{"num_hidden_layers": 10, "num_attention_heads": 4, "num_key_value_heads": 4, "intermediate_size": 1024, "hidden_act": "swiglu", "norm_place": "pre", "norm_eps": 1e-06, "rope_fraction": 1.0, "tie_word_embeddings": false, "init_std_qkv": 0.0231, "lr_head": 0.00618, "decay_fraction": 0.608, "batch_tokens": 32768, "max_seq_len": 512, "doc_mask": true}
Each number is 500 + 50 x the weight over its row's rms, rounded and kept within 0 to 999. Layers, rows and columns count from 0. Numbers have three digits each. The size before them is the row's rms in percent of the matrix's.

# layer 4 MLP up, 1024x256, rms 0.125, rows 728-744, columns 0-127
099:511459471524425374464509470493570517513483525453501456508547476515517475476456499451509456605500449451455528450503548513510418544514517514457464557377543462491472583454457472598498426518498542524487511587502569517437536478443467601522459428465554510477563449510513543483542448482547551455462523565441413521588553536471499503514515562499490446497485460505474569494467549505499485565465
103:437525441516481499457513432417587494536460436436490507461469523544484548471562464502521518583438575491477564510513532455457548520511471517523483405498562540504472470527496459476492445431535356492449515516453517565556516533469467473460558497515438493578582555486486467519460501426410507482474436500473464596515464416588491485536402558502535424502471459472436455486544505534508527543464
105:479499484538508509438472459517439429533419449526404447423520570596466510502465508365473468567452531525505430558432418506399489548519422605602474456515486496480409489548511480518487523540554487510532525468505543516479513494515541479534488609517448425490486479513480480519439564538412532508435322474479483539493539476615511454570528493535503521599490525455529552364447451520538515498485
113:504446490563496568519423506514526510452532542515470475460508506509506549471412441492576406557522506518520459367460457551548516361508491468551526482469569469487475533469501418443481531498542489458471483533393528534457532564548456611426442501575383467596438478500467499440513409583566523486504602520437510505456579481538522477590531464556502464526537457466573395491582505533402529564546
084:500588524543471608582517525582395578542498437422383486463522500463481544478553517508463599487477476519438464553519509467465526445555481412566416395461507465540505512562538566508516454554528486438545533599395479517451527527489506560408422416510554418574467504565428548520479489482470512407495471483466534515504505506542493443501490513545543394555431512492483530461496523558554497496400
103:380487425452416525543516567558587460532423547493532527505510479532504583527463491529581542474564578568481474511423490454428570360447505513532445449472466427541538544446575510462496466470386469518460543432506553471449495478497503492490498508508494464499499466469514556432567526473506470458473521529498541494464502556485521467478376469467477556503529454523541564386447462511561423529579
102:591504451439506449434505477502441535462599509491494467529485473570516546496512445507542510448493487452470598475492536426450454444566493430456436528474438456615489348449527448518525517463500489558500445515494479522541464519520544527456499582576476435519535472488571522529520434517441533474546466503576457448459507509472454447485541427532622495437501460465478562448471461410488532566383
066:431434379471530372536409604518479510525496489552473508558514520535467578456526423610385414494531486537541522457545533579520440440500557515453486562492469449579482599528492542376488464434558451565560501434513509449500565498440543422486508540511534513472572497509561515538564511475464502535518518596418436483426456590492531505508532459525477510515487505452475510555570510418458512510528
095:457539489517460536484528455454381385535457486423440475496522469447617481573490517558503473502489508476517521509406466491553540453405517459529595509520451475427473465383480482453498488526437456555432525526522493453501458474563536426562431462515547544545456439483535481585596541485423579487478544491434607457575471535520458560475434428548563431527447448531591474489498478478585503455492
097:500534449350547488495485525472555480519432500484399580424509474440471587438513435547512434332489604506623491451514481544463507475523557546484492473493551495626376553485481506528529467567487518526496584471481420414537542486440518526524510447486464515438445557448504478491474451500493488408533520471537497462551503437469504466528509511514557528541482486562486428528515516490523550573481
092:413440552471495601471517613573577428469547505495527548456433454505414551573498459469427508425497456554521533507439517556507539553516527481441517520563542497521512546473517456462446485494530450545487494405476588522520499598549594447507457478496474431483523516415447493501396581466508439472599489500445579523405506485431513596533569454467508564497593574447478429503510532522528496458577
064:518442484538533539447459502467517428622524567510503546507467471487574614561484512610476481520503469483544620459531418488567489555439462501428567439538441554542593528563465519534537495499496448652571429502581527530403468480525496488512471512484537585511471486525508461463454416530546534458458403568476473510515529510523550481577422475475456515449507562478458519467501515481466534553497
097:576559528525474456550567487409529549531512486538499592609541369491506532370463448510548500538533488509458486531480494509475464433391503479552546496533473522554603445499422499514516537469408536484538567558459378527481315505470539536450480402418477549414438466539465560484528452553480518552567565569489547514460450552526541476632453548492444431496539513514534616449459492446512494469474
098:534516451531596532373503510451502528547493453446609474514494497595490527534419489496428450390439417573414450397435520409444528450487526555510559492577578555493514531495504591455459497479437517486556534445502422367471492483474502518526474413520612498526482538524476587541450475510467479521588445578514474481520470403527499416586494463501463508414478476482440462503483464538430449436565
080:604536574475471532485506495480486536480567443484494511580436512525427495468504478528464414465533449544385514619540562416432528454461459474552497537560529444563521534467503471470494468440449541485500504484431502547399551551510415445575538498584607385546532520417492615544478529478479509470481516521447358610439445522527563548561479446571470475521482491429520562402465482535463408610456
107:571444457445547536616556460494459547520533440473464599442537519498515492400533535455557595434585478532452425458573504446542489482509423426469489635519516487537463493542497647569544531539442529435534570408478523502519505481549494511450532493458502476506489513565625537503507564555528431526561489530517511581442471499436498478469559527491586565554417457539526602464462562557513476434487
115:492468499428478560486501543504430498393477502440442539497613539467474436503569477504496565500463474378534495370474511531506488475483499581534454537539482460470512515430503522507518579520505518493523415497518477505440544457467516505524480544516448481422628469525534473454498504482556554668548492505571534453448549572503428430506577586461528595440613455457456450410477531406557507454456
# layer 4 MLP down (transposed), 1024x256, rms 0.0302, rows 728-744, columns 0-127
106:467602440641522537535480554528626480425470411491421434505414582543505500494578441531447522554411569493533476497510535455511378521568486546500489455429462512509568482504506400536500511460447465492534537509430448431535527521591455527462578579510509511479530553568486503438534574500526494533450563408448394522583550399560431523511407537488577577518381477439436481517566473508467554461523
102:496426535447470576509559537440507440524453465472551518503527483498475439501538441510519472502528515568454461598423587514523481504446536568541501469473494544510447457457573532493521536475460504501569523552446499508558590580587582497519523594477482424533413495480481483454460529458482520514495459562488547539536541402515439461508438586417534446594506531448491463457451539393482539482515
098:471429587511492465533462514391574472449506568433509510464449407448527609477550547417446425431472555411489596487507526499598563454538670453487522503537495531543486447526487530439510397607525554459539527520519488451553536503540430493418481419494565461510500565628504457435514495395514480397498523585511394548481475478461512504443398548449468412517471560486471488537511563439538520404495
103:574462512563574466473579444410495609477446530433517482485493462510500518581421550496450613510558441438472567477462548493401519576468525423500410503495459470560498449395580542485501527434439467533545401573445442430544480478498499563523524516539565511312516512523464528459583505504434519574497424536536522484464464488496527486484518513514508444496547543471471463479556443502467552510546
098:507521463507484505405514558521565434443495455527524488562500566485507453485500462551473474528567484418574514479477488613488429540576492473439515529590490581415495406465514472554503562507553589450586552523520671484487450477556455489423443501587454490528497533610530477518467438439404484586500400452447483600555550453477526515533518519507471429452531510461489425476500528480407562511521
101:527553523456538438582535508512439553533565452514515532533594570520523390504553489438445479446487443411545546495367544572551518548516524583399539560558524498510610431461490525496438510440440593514547520450518512505518482661424498492516467469519457430506514591521499518549544508484492466514559478506564468538482518483472560467396578537495487498467484497504469501621498532501404394513516
101:496485503518528478418454490524506423474529499457513505481439511520439484481577464525504515576446488457574500588455539472481470453458538565529505562504505536546536523423562467520593614489539532462482403513538504527464555440453520501508418421504523489619459582375530559443477505495501518454538512498542537472431503551536541426415443385470594495490544468532536445430536561486448448516555
087:506470555470439459452467544437427539503465546462472542481505473505509536498453536490570518478472516549421649560425540498527469441449482538502539483494468461495571483459535463437578414583484518456499418467561571552531448617528495509507441471557526539499499527523445528565452537426480491481544583510478501516467530421537472414512447519518520563523521470515615408542473514511516575501465
098:458467486483527474552539537507507525495480494479546469405426465449491482570504482429508501510490565492531485557533535503448498463522483521482474611496501540453527478529465513453411422464495524478467492509558449414500495460496437446477557490455451532417470539493510469518423577484457457582513460486496562529458608338543527504510444538471454572496542463475485517430554550514559534440525
095:524490509510506416399568476614551494454561508444421382438502563441518441496588476466469532553576537564521502623436490480490497513409474476529519387508541493463485521417447482531532394518468515502452509554419594413506485538569490544499486559487556439507499477563493554513493544528452538471556426444481424477491490468518506482496499614471529485612530486586490547399514485492524587512481
092:499604504515498558573532449482523427455401535460536472447456512507551527372482453502547474473541502504496482509486524458518446486566396522531546467525517506544552463457546442577499517518466466516514544474508495517501556445466465451371551454557499582495385498507541497468455491439419509570449523498566465431514560506471410460571481574528499457469523484528470535536530529456491437462502
066:538450501501495489512506481538522612431388478524424483562519482538427404475486494382453547479501536500534491475470644421537467585539587493522470491492531522558417458499458498458512463527483586499576531445478484477554536481434512544583464457477427448568527547494495491461428560540478542510520655458513576604450455454517510551426453509593517470486530389531570469528477487469493446421465
106:463469437507504458595538636500429514438379556542537444440468586452648510585456483489470547524532521456491390559477561469463413483547461553525529454537586563499498504515475508497455543510498546495436469571543447523455438505529372463468588539440520512518525515605497466442546516504467570546480562555432527499632613410535477429547563493491567476501429517411490509551492547538545471476524
094:506454518494442458664522439474412513478436592512465537488534428509524493407525549545491480536503505483446479533568450506509532463534461484512487467468422506479507564554547530484482516504559453422503442499484450588384520423361466451561460509476470519425621433495395548521598466493479439496503520441527578517457449540470470453442473473465494599543522521465474544465519519590588514499472
084:617516508489471523463445566418529386568506579502530512427529489512544505532450420500572502520527451473503502571544339470437508525485488491461483345438507537504483385443528513495579484521504466383490483514449483558470508473493475500528482480560511523520580451488460519490526538472481478483565489474519492483401486494559507505525505544537587459552468462504514501496500519522485495484564
105:518515510488481442532426608600575458473514525459409499504471550501437610472555456606513491510515515559539491389439505526450507541459529540485482351459559604533539462589484533498505507421490534527495552488454473495506514482478517517518493467596431493437545527526531472486428474474467392575484402415550518509516524427481533460528458489490514472436459422611519479483454599594486529506515
105:542526536508479441496530501468452509515542504543497492485500459474478511511553493472441536445463454539438518543517440515425553563558526434461554465512474485509509412458430569571546491491564579544563588511514483483550476546501505548538562455523400417499455548564547594533481498480400485417493458498415612509490439476482590500543473503472563517586544605496558541478472559594471466488509
# layer 4 MLP gate, 1024x256, rms 0.132, rows 729-745, columns 0-127
104:524469542510547547572581497386520380551520417515497480407533513515434506492531421539506461458503578542553579481408551556504591537449463484506498462563431478415457525517458467485462428558606479440499430502503585469409402531527471521473458620525513507458447421606368501466434486511502581488509532506544498451440477507449444457513478561392527434477527481599530467451496484495496474512489
105:475462538574464474479520504526523562479518586563395441455553590564407469507508531467525518619528466511466451470536472491501524467458469504579406538461519494426563504507507510504563509543426463499460437412514497559392475416470373471494453521489501493431527485430497562578483491523497601489533610453482391475529452450493482531545403579514475496542456478493544422469594407491463509507482
114:514495460534498528551492524529505477476544480526440516539415441600512483509456517518550515528579460465468505546505374549419530454554488546546485464510524495552486447495484507461470533428455470437468446477522494485499463514452398432433492436522406577562509501535565509433413427510438557485528498484501562508516455419511567468475575557460423370600519530446595481558531482551623493435441
104:560486477544449528559527489515395558503485599475431575536492482425506491434505585486512632526456597434538523594574480459486536446531512455590438331511477492561533545545441489451509525463550446513540516557450380513540516477454618514447409419517478401480518499456429543572472437615456519375498522495543519464414413458551542535568556523556514513493444539591527502502486492482530474445404
103:532447470543499518546506394489502517489511565624498537496540470587488428512473430519528554519524553481569479498454535499470381460529505403526513477494502461498515439481432450569506543520511426517556454516475547472520428478456488527454520402522548418480454606489614529469465542548405509547567567523585456530552536530518540551413522484517488485524465502474522511468473486451461368433509
098:517505475557473531553562444454553466427461419487479474466513482504573528578438499499451492415416435539460550477525478541497465523565517454493497575545452481500462455444451554459530482516466464481525430407486392534523612535425478551465567490500495437503437477477507490543512451429539419585442608485551491482514499483530475501606485642483521523525499469464466475541434429534558524573562
087:461558631477413552390559472545561518520451465454473468452472516424523405584562575513584518571403494492482545481440492428525512421505537495533489457474497499459529479516530456538462489514428502450525473499429604487480373531527595521551453526535465553605515458532447463502442504506642518441501588422526514513447519404538523454561437588465489509477561508514576403462527474504524486459472
094:534591460476466532499548540532489476565429565501501523408554483596602467601486535394585590514526547379495465564534529447531506499530406502584518377491588479504494480539569581565466527435381542553497537472466517486576499431518510475435457506450512550498534534493469508500560537509492470584536495463541515479492545371608516471550507458505531531467554465566514549521485467513562421372492
097:540495390365538430446438460457447521468454630472525438488524479570504464485482526592491465512532455506535450503394412489526491508396511509520463578417562494467562443574538549510510549413543514421493455547445522494482599524541507569515497532401444494463464456558491487557525596459492534461448420430522473489459482494475608489494562576444530507476419528551485540481534499443527542407510
092:443470527555564467459496588527613502499425505481542494538484466491420478523581530445530463485603476567428516498606491465521439467573500506513554565433530458436557481459507530483533463521479446498567493406527677452412514481447508519466454595531527540556450561547527523505468439588461450490515446541500479489486483569514427447513507539556534600501563443480506479453568459473442392619506
062:436560476477555497506491487494528416566510537446519498527424550450528541577455431562554609506503438480501527570535398472410606493462429494524533485485449399471559598488472525535504597432551462502432470564512446518471509449572512478467557533468452546429585592481510476531593278516550518485454443594456583486547439451508435383551477485551486503537471492381517581469468470538413485556488
107:508405463577464556539366485485499503446600472432520443429477551516476474535504533507505539500473541458520441469598437533574555463489501502555491518513433455496465488462456565430446433504367442457476457481530501567579575504498473541444518464484542468508453430582558401522507482534559479491423439392475502434494523511459474501469489451446502503497593448546468460513479487559466515402495
096:490560518492502471525476432415483456589517546502488594512447509480510557554538428522474487477505430497469548523510551570459476484510546501505457460499560518492520445507474592456483494456462475587474508510602524444504493533416411498333525451579615504509450404412635576461469497462495444471558472567535508489454529468576518392548418579465506438492423487483445463463472462396511455607502
079:572451564464502436561477513586513414469577478472467529480555492494429534507534460448455455543496547514506499559548496484453457421462518512517473488394510554487474488466442484476433478460533473520495491491469488530482491500516484515470475546485569417534538478518425508547553454540424533463526527433437458483455460518545501555498417452442536525444442440514581541461524530436442512583532
108:433510380495523456530429407537574423400555549451493490478422599608373489486513519507503505554504475502529469445459470429416397533543453457430500544404565543610544447442504470490421398470518462493462445556480431480484497493533475464496457436519423525408489503449501448420514503436529483537585462440506480541411482422507531443498480548434547481591502443505527518555505602507518524531453
104:461414477578487529603470588437517410426467521528528405512489557446453378484501606609439496611514486468572506510475531453614483449559498551536493478495533463485477590542669483393464496465466417473507456415607522509524512416479425424637471578515515550580539519460501518437511576525549475539481490476462448525476500460546470429530590507505446542494533472523382485500512495530496418461507
088:488462524568426525466502559493596523534474559504524541440462568483479457455494462435490547466509501518521540416469494503488453492500516453490447459466524450555509570459582560523439417583514446427520471462524465500448452495426514540488518496447421421536537560489556473509483455560602434514516500527500578445557430438545428479543462472469448498543511487491526423435469541448551582461425